config.toml
n_layer = 16
activation = "polyrelu"
norm_place = "pre"
positions = "rope"
rope_base = 196000.0
attn_scale = 0.108
tie_embeddings = "early"
extras = ["local attention windows", "paired heads", "gated attention", "exclusive self-attention", "value residuals", "a smear gate", "an embedding shortcut", "learned residual scales", "capped logits"]
init_std_up = 0.0244
optimizer = "muon_variant"
beta1 = 0.9
grad_clip = 1.0
schedule = "cos"
steps = 6465
Each number is 128 + 32 x the weight over its row's rms, rounded and kept within 0 to 255. Layers, rows and columns count from 0. Numbers have three digits each. The size before them is the row's rms in percent of the matrix's.

# layer 11 MLP up, 2048x512, rms 0.319, rows 972-1080, columns 0-127
108:157111141084096101148172128142058137133072102177166101180185109125132148148154180138120150114106109119073113101184181135145056112136110109067128125110145094151122147157207144091144152133169153122111154087157145102064198126180116048141100151162163166202155098158160097144150198137122108220089134119181092097090206085059147121130143135172162165144101067088124069155102091156095049115073
089:162098093163166102109160115170082122144119105156157090135130145123081081110093132097125084159100139145126128079140124156136144141153114137111153118114121091131138104070160104183109168152161095156072145136109147138142062142107121153176152129146145123130113054099132110121104106116125119133159126148158122197136173124125104166128181141199049119151147149135160181128156160105141200154172
119:111121084069105129123125142080032135132146085163075158108051129155081158101113083100147163122080173103142164138112113129144130177136117147091106133119194079111169126148061103106061158104122135103135104220150123120123099114093095136124150137151122120096149129102056107108121120126111117124100082168185102125110122075081143198183145112158099087092106095102171125077135070154122137125102
111:176180090088141138154168166151135127203090099149113143140103187120214099114093120124129160194164088080101113179068145149091194147142174145163097123132108117163094071168150139131123170111155174149199083133175114134119150100131161128121096142074112121136149125123088151177129140169139199086095051115107185101119105145146121125077172133142115113140151186108193115094082113108139141125088
109:122137210051127167087085151124112162147084136194112128119100153137121099131176136116094120129108118118109136071124143119119148144132119127118141118163124167141175189070133108121099148098139155052083124132155159177132111118159099108148135154119108158117090104145148104154120133156083149174115084075107125066116179216135137134175147120099169130092049097083092145182194120166125102137096
109:171137175181124088071161156150135092169141170131112120140138031175090188188110144140141097118087130058099111166132128089138132133113162078113123163120218184159131125124114155131131163118113146122092161128110129057150134172085118149140160172144046130100146109163144135141138154080170101085170120124129185114164145099128148135101189131126097124145155106114166121152158140132114104060165
106:108104131148106113163144111105167192142212145121159019126160161141150135081143140088128142120100142134076137142098157110129137111149092144066147169172089109140089156061104174169134095117093116164085167077169138143152105103129141131100113147161156117182177099186200115129137094137156142105151129105062086122123130114129104150186064101134121102142160112066183099125103176103119146123145
106:138147102110071112112123122104063141104079166153152128114140043094089114118160103150152115142148145201085096154062091186183107155186076127118097155129087128152148060156108131151162101144126153091095088154145108095092139093176145120075179130071138099107136165135112164136118091157163136106115102179136177092130161072081151163115113147106093118164105146160115119073137145161128102139094
098:140133108130105173155185206110113177102100201147130154092163115152141141062125160106108097108147175119093117090152127103136096177120153115186107129163144096135091089154150137109138094145110175155106106157115169171123106132128147145147058124142168144126115152145096130161121195149077140094145161209105123122169185182132174138178163048105102156157133155114135125195131160167154134129114
098:117120145068104169101126146095090138137121112122126077154166137156139062104175199113169098088130094138093089080108115142065106120118079074136057064088124178087170105092113097154123119157095127037127146120143180169129143116149170154163124171078087117099113128150192093067110066152093147164094111123127161112166172128118126160152105090123127121108144146123084156132086147095124143080153
115:123100161125142182138157161094096150131103079131157138142136088134110106148130114102178109121117143097131126068140141101088089160139088159136183165112117130199166097082165143089153104139062149110156149152128110099112113139099090134106067111128127106118100169115162085169126142173204104084144149103074134162119137123174152107164201103113114119166116104124068135072085095146124129129073
100:149162049067128150161138141095098170132112179155100110101112132136148144085120155117060082169154128114136152100120121222107147115083176145156135183095057151150123073132173168114071134131099183092132190142066125131133112170111120120119177167127125138067134152143145150142119083085091066136151151137099095167100102137148213139179152119066187157139155141130187127154128120156129063086062
102:114113124139064110131038121130114074112129173099142077143108115080159106091122146146109141142115126148064120086087103098175119063141190127116155113139112118148051134193157123145104144090140146130148074066105164179104153147133170123120116155152128077153148098133088164107172140115102130157120099083125123141165118126080121082117157148186175143073111162144129090104079140159115127132179
111:124133175193106108123149121136140129136135116157101170145121143124158110126042050149123124157149116156164091066121098155104079180192147105151081145140120093185117157067186101109160163101156128146117145130114114115127103132122084089086120100077084185093148111159189172096086068190149170118128108160139122137173131149114154133132146140140135077089120149106132093185103087106150128121127
106:108169067099091166090118090111160152098124202096169088160105093126108130128131141117127163125089119138103166068180147135138131176155167156148140156118198166095156113072132147081174075095167116120135121132113138204113098069119153150082096167117115066147106054175148125054183114124134164107107103181146214105112093109105096097163102090128129164060111105129104080079142145139110149159131
100:186173179114120056233174176167064164115166083143093160120140126127162114138132163090109110146128174154043138127139158081176132184148133127098095098147097118084135069139097131145113162131172124178116123124144104142170171077110092145105132123152077170146104139119117126133141184098115157167167150107113155091091149071135083117171108130096172089092128126131131092169119107124106131090102
108:225171166108138140085166123032156093145135109132078142119140150116141153082110162164135085107124134198089134056116199155150173157094137161156120139124085160099115136158112133087124151092081109114143150173208109108129094157117139113184112120102127087154123141111148130121140129107058112139130068136186134085103173115135088117163183190181117143097098103119117068145101129081113153100202
086:148117212174076171119139116072124169104145089103136134080115118145109170147066149117181096179106167087125135147111192087086060132131188159080133178176112131092186114120108095129135166126108131156112127139155060125102073167130058145137116132098150079173082120145198135139030132077099071085130160108141192131168105090181090106119127146150155131137135081124085143106162096097112103159101
109:146177153104152156062200135097110119149053131116125125171113115080112114087138101122131100125143187151148156120154169086196085151133140137136141098083046082121120170095138113136128101097121110096137090156136120051124125125163127097152147174098148137125188110121078110176040073095117141153144113128140166163134155141112220148096084109138126086182121096080178150182136116142178146082149
104:151064159163112155104130112068144162166108077125125163124163174138120139177081061159168135167170142127069122186150078130180101122088133039135102212162119115149130153133105152173139133153143108091127177111152137145105086151109142125075118112141089119132081131138131128171160119110128155123169074117097100101081103141085151168096153103097114157068088106170115203162071045174128146150151
088:182107146145142113131098177141112195095151160104112140127154137126167198123165125139071117139117120097105122123088105095091138059069136131178169117126105166163163132125156095079132104087166084113096094127130092036101099126119121104107083110098142103148139125122134132149119093162114066139099129173073150067160162137079122115177113080053162099118139139171140124171110111153140154119142
077:195055211158082138127194149112112190113155113112127154204167096155125141102166133183111067169092114132121125121117117159165105178177188128125085099137104117135095142117149076096126144058088146072186129139118183140097135143121139111152092127135105146137134127137110126117151107162168136114195127092147136101102170106125157090144104203125083136075185140104120116108125137141123106164180
094:099083155099108125085120095129094174181101113153117158160187133142090126184136153179169165121115127142125114087154174132125107134213190088166118126118136071130168200102135087124124076173092154175173070164140056128110131146081090155103146130143132204195104142099128069176144144090156173176141160129112108138120141111094161108163108075069165159094140135133122103122073133113116103148082
093:079133079125104130100062176145188167087162160148162175117106064172173124127087174110085112134113180133125112133100133164161132122103108114127116127136143167122151165148153119114115122130164108136128146147114082085096127140143180095191134114190143129105099154172109101153100135141184113205136089115118131124146074052188107133126158107146116111121143074124115138187165130119155067152152
096:111141137087108136125131107035188099127167133094108148100135102139167122167151182104079115110109103101154154126157115108085133171129154159136191073126100131079148169147150157187085129086144102174124047128203159092161156096110127110144127145098158159120084117074113196134087145100165123137086089131176089115079139119156164153140142082141095091160150093141092124163114132187148148192053
116:078176073118109150059099113113106153144104156077157117126102164139146131127129163133097115083102151125187148126058148120129145124143157109125118169132117171145156157126069091115105129176101106085167097221164070103140126133128144083156167124090143089150143165055139125136125126114128140150084117160171102103137146121148143168117116154116128170191130155141067098205148087174153136152163
102:145064142164114134108066152158189069153188111091142163102099073136068127103127121111081088128208166166118131203065131165125163104178133091117205149121153081101200135136099118089165120131117107150120124182158156170125166130083110080062168132169114157150078105133150117122124117126153126087063133158077114195151145117127130134125148140135164140135126156115135110129131178176071141157136
089:134140135135122081090091148105102146131107146091079185102137135125140129159117096144205086130153068155120152122092096114113164121155117114099051156163113131166153113149155164124126109092100129158145124067028144144138133090113129198127123124110133188104089129137107146079145125141104159106130116156108100089089114089143226102118129165131103112141182089113144172096128092059101113166140
082:134090140113136164100126105171206136149175151140170168135119138182128078097124133108122154121126138162041126106171110161154157157134162098092115149140124159111172111095108107161117111121134111169069126132175150164149169131139117145088150153132081113123101131168105111134184156119056113148096107116134100138104108148095130119162115125147112104098147190182113129160075123137178121102109
111:128049149081191132075151168119117079157092152097083131170077052132123129141083184177143102130084199173120135091112164158135137141159152152103075166166066147093116144127139159173090161130094135099136153057135145206163076071151088179135118067111097118103102120115126088119152115134106188120114106124154102091125143206094139131111124099178089076098110151135110120132176158091110075172140
109:181144179187074091151164117196077174143104134170151094160082180101132148100112149081161129047138106131127129134152079131112144114175181174123103151169134124124190066106165094145099128111144139170130123118161129099155155057149116135125137174119121091134079129064116093107153190061132141146145117141142122154093150071130126137130123131102174084105144123127129122123067150153114097135142
091:116095128099136236043106124053130106177117170106144181186115144109118157120138125119091091157140120168070108100163187098162103158146079129150150109196155174166091140124091093130052148162181172162122120114095196088119153142136139135110149071075084113101134174113090149118145084060156109077165043121077143117138125184136166104150101124116105086139152142148112082110116137107165113170171
104:167115185149134148145142133159166141136080096127158121120087114110134156062147169122150073146149125131087110176172077148153125122086106159126160149085156149188127114157109077107142084157114114093128105129079154158143132149114146094114189124155140157096129108173131073147125095154078111150117098143162159112120158125173133134130108120130045126101119152050122087149204142081111150086212
101:134140138122141140115078138084151077165157142156109093146124173175133164135098125135157185134095145132179123107114174146195101148126140093176152133149121160135156181098134072144172091145162196077108128087224131122147134169136138104141123079168184164201160124108069123160152120171137114093098120084145115146114077104132138161161119178163103159132100100114055104156200095131157045120152
097:091081125162114120096144156132198097088146188124172116137135121075144105167133160106102105128108127133163100122104172135203151160137095097165131114136104147098093149157118188141138132145155190160130097090147087189120124114185092130132101114130149041142085161108202147137098175114154142161116107137237180112053134143119107107173042120136133159125107194125164134113111107139060150152078
103:078092110055097134089123140104138122144150145117146084155119105089117149177121152146096157114087097111178209149125091117078137151148104123145192082158117183176101184119150074149072130090171116122115117066152175154177165153113122123163101142131120115139082102153075166096168099116170103143124116100093085109165077103176095171136140129121131117105107135111129130158070127123064163137144
104:087106105152130096077128094165141132134137152116103181174117142178137141150193091110170140126133159112172121129176160116137159119104179102077152114121117150157183088095087121061116129133129093158110138124095118142200153155112132173139200127066104155212110107126135142096128209104118102082110154124155060124112087095123176181145099150119175145141127104144132114211136097105137187115141
094:136117117150114087108084119181173111197175060096099105207089127066145188133158130137126127145123117098151087188139119123171130149110167132133134058165160144103122097131180120152192104122071128151100168151146122163136135151125152112098122159115129098085111150183109096107161160151137100148143094122152065180149119076160122130169106128122092137126138105147156108135135147117105110175099
093:131132210148148085106132145103188108137103095112152167180130135126123119128146122164085132170158121148099137128097144160120117097091135114164177153084112141126068140113138134111092101090123076061105124146169122082070064170164049106124147111156124153062131135137085133139085140142100076083094099137200106082142084153145091154113101078163112141111094153153130095165143099105171168156169
096:103156151089087083154169103193169111144166125057167173130144147116108091085136144183122113141111108132176089154187191076102219111133111160155148112107171174127149104122136111104118173155197148149154196113131172149076156064168083116142161118105159149141120165151111227156143108140136078103141070170107161176150101115127155100137108109133113158152126144122118121150089129108161185091131
112:151082137131147129120105077132196107145094152135143184109131118159198142099163089097111114146082121099146158114162090115100090146122122118106128112089145153065113124087093130153127142133069137126140156125137172088079074141139092137063080123163100059100148192163079115093160091104086123164192115155136138142062094132111162143088118127115141130109136141202149085165156127150181090138171
127:149076123169171120119221147107136132129091129187102143166137110149100095085113172153115106149118143102142112107167135142148095129134163140072073136149099031098174171143092134180173136120172121140122217128135136149152158076124130070107154133129086112118173135182131132174129118114140168100182127156117164159079130107146135164119169157188191144182096130152147135106105147133151113134082
099:146118115183168146156113162070125106116189076133115159085091128131127100112103097101136063140146155097145107140188182145183044109178149159122154153144093101153161128119168098154154119132096136097108134232158157080163059073041152130154103151042155143109115167075153169196118096130120108166107150141077109137093145133098155080108144125059080104121080131098118145130135144143135140169123
108:159169122142170125167095102163124150125094132108195114131160163154165138139095133152174132128105140130157172166170108144155155054151170114094122066160161121141100117139187165129106149130052112160145168091149128084136082096199121180173087147183092127126152150122112060128110114107147106142110144097163096107103135088122132122118128130107105117161129136112145207113162148149122131182113
104:140126124153124130137108172114169157109156080127097108082168102162145143115149112131101184141183132123160143092044113143152092114141131135107156190166110161130105137131118188165121078101144144119164082140166148132120133144132142153155140137104136116157178175132144119167132176094096116099112141089140161132065103119105129173140142181132093167073195136129076079222082171186147119149155
040:073030137255108088083000074223255113129099148114122100155144156066155127069121141099131140072085145095075132145136102111115151133106165112124137113169108115166152132135107105146139119091154087143110132153123128122108135111129151094114141113141150081137120119163091108160116099142131113112130116135136095117111099140146151098216079169121111094114166182090123187196172132136178110119123
107:105119128166123074086098127155163177121104125177076131161156168144135117151147107136083107148138126143150192117129111122152137071126088109122072160150149161108138155117134145063134114132147081125134129062167185063087159176066091137144143120126136128173102136121131080140141151100177164076118078148098180088083085138149134103110105132081174148107055133168186100174127135111178141149171
116:181171137089126147140080142107133127127111150127088164137069125158128121123084099129194139162132153235142100114146157161124176154170116126152086182153070166166139141153144125125107196122124172092149089165137147155089116104146090126143086132203125124165148119113110183128161147142139126125141156104137121162163126135094121123139092146095123131122188074103106088132062190097099113092152
104:143101134151148150120060164125121085142156077116125133087202178109133149188055184139111098130106056079082177089142085112128136147141086113122158153137081185112144171135127096122175174149114111128100168129101074116167122157097154173115154150143137118111150152102110110154122097102108112077157087158125178184127141100050157146092110101171110119112089114102162082133126060089100147123116
100:214090184108111101125139106117121157057120120197148134121089103113197140123129128073083132091150129115136152106096124140082172055154124110114076104119164160114111084117136111116132135166160169059169088155139090175019084133065138176138103114092134142105092098148113171107147227130064164191129139096139098156126154162136137141110112169200080146167130137100144092155167152215163123127126
107:108116166070135113146106122186099138125147114192126135115128142081105120211168126123077100152149104155118126142163113105109151188107142130113162195067169176102124118127160134107115169089097101117150146140158115164152102132146112092125140074102180131112153100096068156107090109120146119138142149126136136170181132099116136123163147171074145078070065221135157075126126107138087055160178
101:115138127117116149123178167113161148144106145185116131077147160133159088122118150148147126166138076192145144046121128161149147145102087126147140084146188091136134119144159192094053132136066121182192106119181094126121165130100143090121168125096160145097145114086118142125137125161175133131112135118115148145109106151138165161103150096127134080093167179108123116102114137115131104133136
103:083147132123125142015152144144142155080119132123127099140159231157127158133107181101169141122084121149137178176086166108133120129103139099169135101148148104095150160172083084145118167096087143147166111127143161084095147172131114139109085101128113151141200146118176159141114131099046103192124167130178151129077137085096161072084191133146142132176137175065214094069172113104155132123154
113:177090090116110088097122154094058101160143085161139213075158149080114170116050094155136146086108108128126131123092119172125129146128097182125141103190122135125049104129130138129167120173097147100151112143105120076210117189128179137110121118088101164132097143120108131185160135204140134119220087119117106145097152071115111090115162128159164103176138190163159114086112145121086116123066
066:154096157127159178080072120073124091115167111187174106118169107190121085108073140163159106141134156145099167108124143125101096150112166093154147134107169125106098122096141141119141089112129154092088100089104137111100095113127086130141080149128124142195156159133156122108155139089152108087086105179139160140041110141084170074192092146139162104137101157139110178097111180127140163129061
094:109132105114102156164110152122120125129066118108103086102133075195098052151091131136101107061175094178192077163132164125149107124122138081195107191116118109218111113151138125137128138109116069115138134167074061157132104087089194112163107130143122049070135147190107112068145196051106138105108187108084140097209124121090119078126140109120115077139100066139071097114075074131095126111171
094:113130154120201090103064141135106126113171083163101103074061018137115084068134062114111155119114156161154121110166185143128076124105119112163160120078124128072126110146094116153120122122110141182163153156129113136120125105126161148140092154142197166099162132080105136067160185086152104114157155136154130180112171177112138083099103080120100204135115133085158138094105065113167098117083
102:236178159176153113189118155118085120145150133131182138103133093116124136152125145107118140118134108164150109160152119120128148193102118097203141170124109132110106118161081096149130113163198119113174113173178195116122088104189106143149152119084078179201158036099104071144104091151138178131181153105122107042117140114061125153163111196106133072071161127130128122128088141130102191105151
119:116097084136105135111169216119173176092162148144076104133069161176141132121110187141154139132140083104119170133129117122108106197150119112184090127140137113117142149143154114117112106160090194151117166166151157139138097101164125140124149121126151141204132153143145163061130153110161137151129118158117101126098166093095147158109065168163134153158072142110104058148113156121070116148106
117:122107093138117163101069088138139103080177109150146141064115124147113130202085122121136171144091087135141082118098128118141159107143112159114187125133142189174170147012096169180172131160141085063146145169162089167184148131081127120105110160153047177085199127120140126077133148152163143116078084198089047161144122125121162122139176137178046097148106144108130098129072123079108162121117
106:131039098170047131121132108101144134137177129116160140095218142105169132133149209219146098114192152125142136149127134090080127104091100106127167163148084136057135134097162106121102140134149128134071108129121130090153090161131166128142083094169161206144135194169150120073133131078096152106114149139066118150217150117098174152148111074114115074142139115103119089131146148097101110153119
098:199181143143074169132145193084113103140168053138167052100083182148199112083176083158126148176087144109154095072153092089123152161148112118095178147088167115130113124171143101104137131119176175156092115137174141077109141147120116147109143122163112058156160114109113136095105115168135166181132055095080109127129074037116149144111157078149118164164115120175142129141126166151168189187099
105:187181155074142125111202119077054085164139154157151130129097074131142174177171097134118169138173161122157083076150134091113168136108145171128163120089090178095132113156082102073110139118118160093174067082106150218091187157100156146118113074154130099169122048116183173110112103133141139154117129143130062134100138107171166141154076147120102110143147186181158115179078091121125167151119
104:153075138151098158145160133145180111139163106158117164068114145138097144125132188102115146078131116089153164171097074138163117094059196128136092109119130137174130123079060107155087123120174089130116076100153115126129152140179083081162128197119204190059125119085079101190159107115127110098167151152129146066127152137088110056135087071130153140090078155151121136126122154131160117127126
090:110161148153115158098094103139156090079118109156106153146084136109070143133070067102181049106124095149248142122109127131177118069078190100189087143151140146077131138145109124111124084158126123131131120129120142113126107102163196198113099150147119129108107190099118149148107134095079195139205180083132187153130113099138115140106116160169189086136134136145094144092176139130118065151042
087:120069114125142151100087106173127172151129142116142052179129117145118072116121070153115152080129152153141122093156134104138139151124088165132114139094106140148204136147167210104084153105217122123115150079170095160078180135135137087170155092140169235160198136081117135107089145150104165107123139093079125165148172085127106145065082186167184159171166186160155128145108100134145072145135
108:107192129101070141135087162138129106150163119150149180154173114146137094134056140116135116211151219096158125129140138123141109123171164151116126131117140127123103138142186132137154101167120102116138119094093101147056109187156169106172203106138113126082115207152170127164131174072117134142156121098140044101147103171106181115165101144131157092173156165169161149156139126152072139185114
055:069000117161195106115021036193223128064050048154089137102108142159200156172124130093152114124121105097144119138121137110143138123126094151157119114102181160128192171049099119139108142131134130120072128112189085123133102135167112121109129118139145109134131130121132115080155130121129154112112070118080161116065109093115115119064080099132129081168145107131171104097105149173094137074196
099:127122118101084121132087083139149126097126091199169115082109088145170129108108070143139121170153107177079084144123137152103155120087154110166163178099178097084080117133167100103143113108119114078155123066118177132180163141111106063055182140117118125136165164146197133131127150093098119119132138142146108063078140137209101137119182086110146110113113154101111052147112163086200183119136
099:152127158183146144085071156146103093159132089116138128067129103121054098161140138152126144171128088097105128085110108139185083120103143096152128117112071152180071127125150095160120141147109147128087132141139106140126173136124153126107119143128114125129118143120137130089108135079121163133105096107058103072140067182100176140087089080113117185111117093078107138127107130134148145129093
102:185094210072149105202105110092108076181124144121180145084097169125103111125139134130081098100159115169120126151103070126087225130103145127087131120114109139098099097141131129124130198143111174168175095124132170134123065160110123083137143155116086101127172095081210103015134093146084138125085102155123156140176147155124102147154191133174103138098130106124123110185194155069075119114073
116:127056128134108105173110159096112113078098128121099105115166082119149137121105035122137151111084103116118162120160142136145185136084116107166108197173125112145081174097127138070198134150109085150139166104156171118122066200138136094150061094111142186119048141106130127113140159102158153103094160079146142187145100126166172141114151148114095155145141099156189150151103173125162080130081
085:140105182066125137123051130130105129135150145077138105132155068111128127115142102143133128155105128134157078118146142136177123169148149106137090142114104095088127102067145084134092077105098087134145106081142150184144116135106126095094129138184102141156142123154085112087062128122095111127130150142160182149154109142105085067140114135167183154087128193114092120048110121108137126148094
097:104085156089128159149112173154157125088152113125071155102112165168186125086163108190163125105141197174145084168098090132079116142115138164117131116131132099091166085106109101171177143098132080122171148187168112120111132153117115157154089187114104129112074033065078102102113119133121151163165143138115116109102078132125155153107159137184132141130152134118161092140110119182194176118053
023:171003143214128059092000123197218151151095151083131103145088121098149165132104074115197151132141146104095147141122106133120095053100158128150141111149159128147156145069095109109103117223147112082127109120110100155116076181123072097125098129046023115139175128156070127122118134124120104135116142100139148148102133147170065104107117154133114150122117167101081148120122172127179129165168
089:096182105135095114144138148091142165187133139073112085112083099181150075120190139103144145061142077136116115128139094080133215171159141097158123168124152143164119139145133077075151194173177164165139154087114127071149130111098133111150132134129158126153113171147129195097108102134121116110143133103132144060140116141126097102113123119174045094209133178135138233130142112132170125101130
106:116023081149140166141034089094116106114105135072114122138145143141127129131116113123104092099132103128171103114128190141119177093124088129164204132102098147076092146160097160086145136084078138206120122129159178142104115104128099162161109067121158075160162189125126101088104152167133139164124140155125138095083177141151164099114137113133157102123113118167178138153124108100171161143105
121:083180116062117170118133146065109114104071066165142148087113124113127089124118129143164122158165167167117180128160148140074136108144101169133078115131116156089123100129160156114143131162090131118202134128110094171093071136178159164109121150104141136155159127116126136165140118143065145067127129078179107181136132138123114132176126159109124143182124116148138127096174181094099121122106
108:217126119069130117181123095080111107125091131109184106175145065075064178054086110145122177099105151139162134115068106174136181079128131077167101179092135132108129145132156102118109107111115100152092139123076129213168125191127116133141150101170149128094078094166136149205103160108084070096096136115130131109186082148139133073119107107119110114098146082129109089115115090104145138136130
097:113121050138100194149078135133055150115101145118158129105124083131187088086093127073188093121126112113128082161155169117121150132077161103103146169112138123125171104096169087167066130111149147094141088082140101112136120101151148141093109176132091109192115120105086145167151115164109103119096135112086153137157169195197151160146156131066171053108129117083167128154166133099105135129140
101:148138133139138132148149175079164081140182104103096111139096091109118118172132086178151104141146125130128162153133122100083166086155085124108166171096186182092164110215162069129062139157084115137172122118131122132075154151086137125104099165124155121080137137206081131118143122159091157151165164136166160138115132129176126092129162143124190132134095131163121167125085117162154131128096
101:131139140113154146086110156071138117125134102160116146119104102153148140141139167143096175119123160116104105100124158097147113084101128168165160220130122128095172139087081119116114228126094114118091081166150105101089156111089100141125208128121163147133077129117122200085172119108098153129164179115165165098070158181148104099142149096113145120101195102098100144104141119092161191163081
086:148113112191139107151139186131177141173162150122153156134141100092175138132079167144166090165103088090167188109105084147156152172182100136157135098112113161092171145123121162121159083149118188096140139125094136162103144165121156102166112188182118153111132183146155158087149119129083134112076148130148115139173151091128115132103144073135105179075150097116138177078128131112151127119124
116:084094115172127057207125118071076129156125161153063151132160142115139137093127108125116128125135144177153154121140124124056138091131120132101130189199154120117113148076188172103126145131093151138127169177150170148157184156102132098107212102162098146146190099134119174182098148157095156141065131162094223130152139104159136142136159188121139115127126102153106200120118114115148101151122
108:161200093200088150166141198114116111122066100135121122074194147101136122088121112147096173125089124084165128143164130123054087129180076109109147167089168153123077108115122148173083115101121141108136139119131123099125077163047107132222126175115112151152120132147115166097195104133048138103150107129116091169140125122094178170191128102161114129137122111096152115108134108127157129118139
113:119178160096138130125086148145099129079110109133135135080160162153029114088109141111131102101118163126132063151121151121107104152093103138160126149119131137112101118135092114240105111065080101124104124097118173130132207127128187146110029162139145152149075161155163106083109110143154117096015141140082120095112190112124119137110142138118129140030174117160164106112126181102069151127189
069:143115187103113130100158143086130164039082162114150149118097206134158126088093138159186156156142127100149104138090128145131118107102062107130117076119112155143102128126141136181131137087136161177146120165109078164148151078122112175143145085094113114150035138120086120193158123148160113183089145123113166138157206102110138117105142125104172124158166143096152151174143113169161051171169
107:101128125134087158165164131134113133120167087136181097105126099106155204093098116138091125105147131040122147097102106118153148116210141046150160088063165139121115095197140123133122169099090125129111183124092169060192091136152102108137097118138190178101134105159144139139151102098071155173080115178111170188125084085134104130170061156121085181124145083116139106085108086140131099106089
114:138130113151121198139150158136167114166188096089160082082142169178149138162064125165147155095141109132150140077130107118113141077120129123130208090172136151188162173143158139078144103097124121153122166177102157114117106126173162107138143181140121152148066139121126137164145141096137145150128131111109147113112129149153128162171111184183047103112145082145129078094179200105096122153101
102:141188126119132112125083164109063155153127130170098149144119090130095073093101192170127141108116102155082162134117117087082077083129141088164084122168126099172144100150138109117085133102078175085140091114050095082097124141082130137086118166140139118119156106099147127124108151095106118107137147147168114161097146172072097060095103119112120112134162187172176182113194111082125110141154
110:133084114108163132153155146127098123147114154142134093153088104102095130132126130095145098150118138168148126149113154130129083103120154031142087149169018136081172175117155137133065111100112106108131099118165155107160085086085075130172076061159177114189146111120216180141157095124097125139100180103119127109183097094156109092140116142081132139123096102168137135126104164204123131162154
095:120077173183121105110068091125179190082138164115127165135181151109105106134146123123143091161114171135138131126090118095134175071145114094166143166143137090114113140172142111147149105159132101193123147116108134158111073162200181127212113130175094132137118128120158112095212115123151162096093178151131155193103100155087146119136098123177119072159115129134087102110152103145151110176161
098:060194119107122095120118127107171114088118153161156110168051161171163125106109162157120086116145073148073122207134127123126153181144153109081072097110088151118127165075189104115149108106204154151115211142157082173130088117151128172138116181145138161102071131155088076105120148099104120130124106174119119125116108128134113152154125157096143166103190108142138152128086135110125114073132
104:135152149208124145114164128145096185128121137137080073139160112154137128130127092152122091160173117113133178124102110156127170100109075107107077133153128164108159161145105110075132122142145144111103090130174102135101124112162095138158149126167195132124120109135172060129191089085172058115117132149188126123078133096127159110141114051143086112175068113182123096069065134147154119145126
098:116117145107104115168066124150087194134157175083099086143094139124147111109158115161150110101124193112155111126148097097164089141097126107142142128071141115166118118136118140118144171144141161119175144068147167083156126160124075116131112088128144146122124072108144079057103157156111068202116090113095125129145107156115074102118116178097115108095143144115134102125116102087153066148116
109:135143077132144096033118141161076119121174163145132110089142111157049136161078204110095087157104069088141112149168072124164128060109091151174066146112215163087124175103142109151119146148111179162079201190124119134147152126124123099104125164105140116111117109169127115093121139133115051137134187137163085165150052164122109167076141091105136140085087100112118137174115135149176205121144
092:108095198149108150080095108153108146167132123170129113125098156125128187117148120096079142147143154174080074182158111142112118159097189105130139160136126113093146167147160111130095153171081134086100091122089045152086120161152146159161145133119144107120081154118133147084115102087160115057180141121146124182092146154119142082112130097114079152089130133161160188129116141148078128159110
097:096149142150128166116152109146146137141150114143139114153137113102151139101163116156127107161158161130107119112135142054098162117052166144184150189176109090129103119074130161134119148186099165087157131140178105139119140118158143103177144173133119141102116124159159201081165144195113080081177124139150095127158150105111141121195136126134114131127113090161140118148147142127119098082120
077:121111127062164109149105106176174148144194103102142167066126107157115081127179140201122125144112112164123107150114162149097118113131115136161076112135054056190157105155126127138086179165160141183120133131074163138190065162171075135145127138156137134182083069103180087093084139113034177135106115072087174109129088075098152115122164146107085179113121095093192092195141220143192140139128
106:104111143157070134119163163139180205093168106119106085103142141131082114133153086183101164137150139165104165074106073116136142093144145115111125134113152134122090160101158131105141104173164086088106168122136132103119128147096167116132099127146143190132145153174165133136094078069072133164091137153121140107105152128161121159112136121121120144163160134114124125133154134100166152176105
103:138133215072066140139101151135129072148098112152115081135165123165077146129128078222134169068129105064144144143144148154141132140158074109049144153135125091133098201074170176134115123090138103161130118060159126129172190150123082126157097116157170126141083146196156167126119079120100130086120125116124120141123110147122125111123141121161147139145103086107138144098112125167110144096087
019:000032143221090116109051097179232132053143103075157143149144094134149135157096095149103141119144164131145134140168118117114112154090175152074078122124081142153115135129077155119121086176194106130133096137139137114182114108147141127091107058129070098123134104144154161141089070151135137120169139122166141105132117069112188111127180158148125144092124120099105119122133142119125131105130
103:126097112102124070114129093112172087128158081152155132134040113143161107151130110128122117128094112089134091074077079161129120122172142046119106131146110112092138121118147123160092074131136138116126114111091133122105086202196088122133102107109171181095115174121126126128124143153128127139048072173167114159122150111121151111130121170101146108113134123126147169067167132166088145125097
103:134193150120110104080148145069099168132133138096136162150140148184162098160159134172083152172127089159116108092157129159119156117141155101139079125104141129095084149178153149144168112140102139167147128099073140128145174113151143110153118064102205109148163129115142100176191123066092086119107101142174125078094105077154121161172190122159114109152135174142112150091167087128154151119146
101:038154151190162116172070125200172103096161071158129142129129054125173060148129145202202181124121114117126111127067064109186081103147095132146132086119103113116157143153119114052148156133134059141141125130172141172138107150167137142147154099081094190145138164094120112125151157149066089100141133134139217166176135190133141132152183173150141148127077160095068130234148088157100124153149
101:134159159171110101109154109159142157094142091073144092127131102108091147157203127117117050120126058121117136124150126120180118182116118160152136138137096116122172126134155096092132175098140159089164152097137149105181163132108139127117137119149057159190172134107095182142157133132130093098128134074119179099111115111089143138077150064089101143144171145111143097122080159125220123128198
079:126136160111178139219105180154065076079157083079124107116131168128188108118134107141100174053170151191123079124092138131078208118068145125122135094093105148156090079132176192106101112101091145119121106139136090153062143153167177091133199150043097122124097148138105116155154117171147129151165088114098095127122128140112091121131162053160107130110208104101137114111104106176126140175203
110:107166088131180169161112170121095125115068186158130148139075057076115172136131127157093133129116078126152063109112113102112076111132174136105141178123136146120118142222129115126107106113087139106091082102147186170127158096096182136098194122133137111096114114131161136149096181079114102107113096122153141140102066113145112157174133090065125108149104181196139120101112195103173052148063
086:120118163149125078188140110086150113089106093111147136202114190149178131091078121123197150127150144135150086110188169122136065125212223163136147122137128112167177098173147118136154163128146156121109164101136122142081147144138188109083083063170184133128100060185127145084137108126097144170114129063123096125123140109161119119074096164120178127138135145102156159122145109167074134125152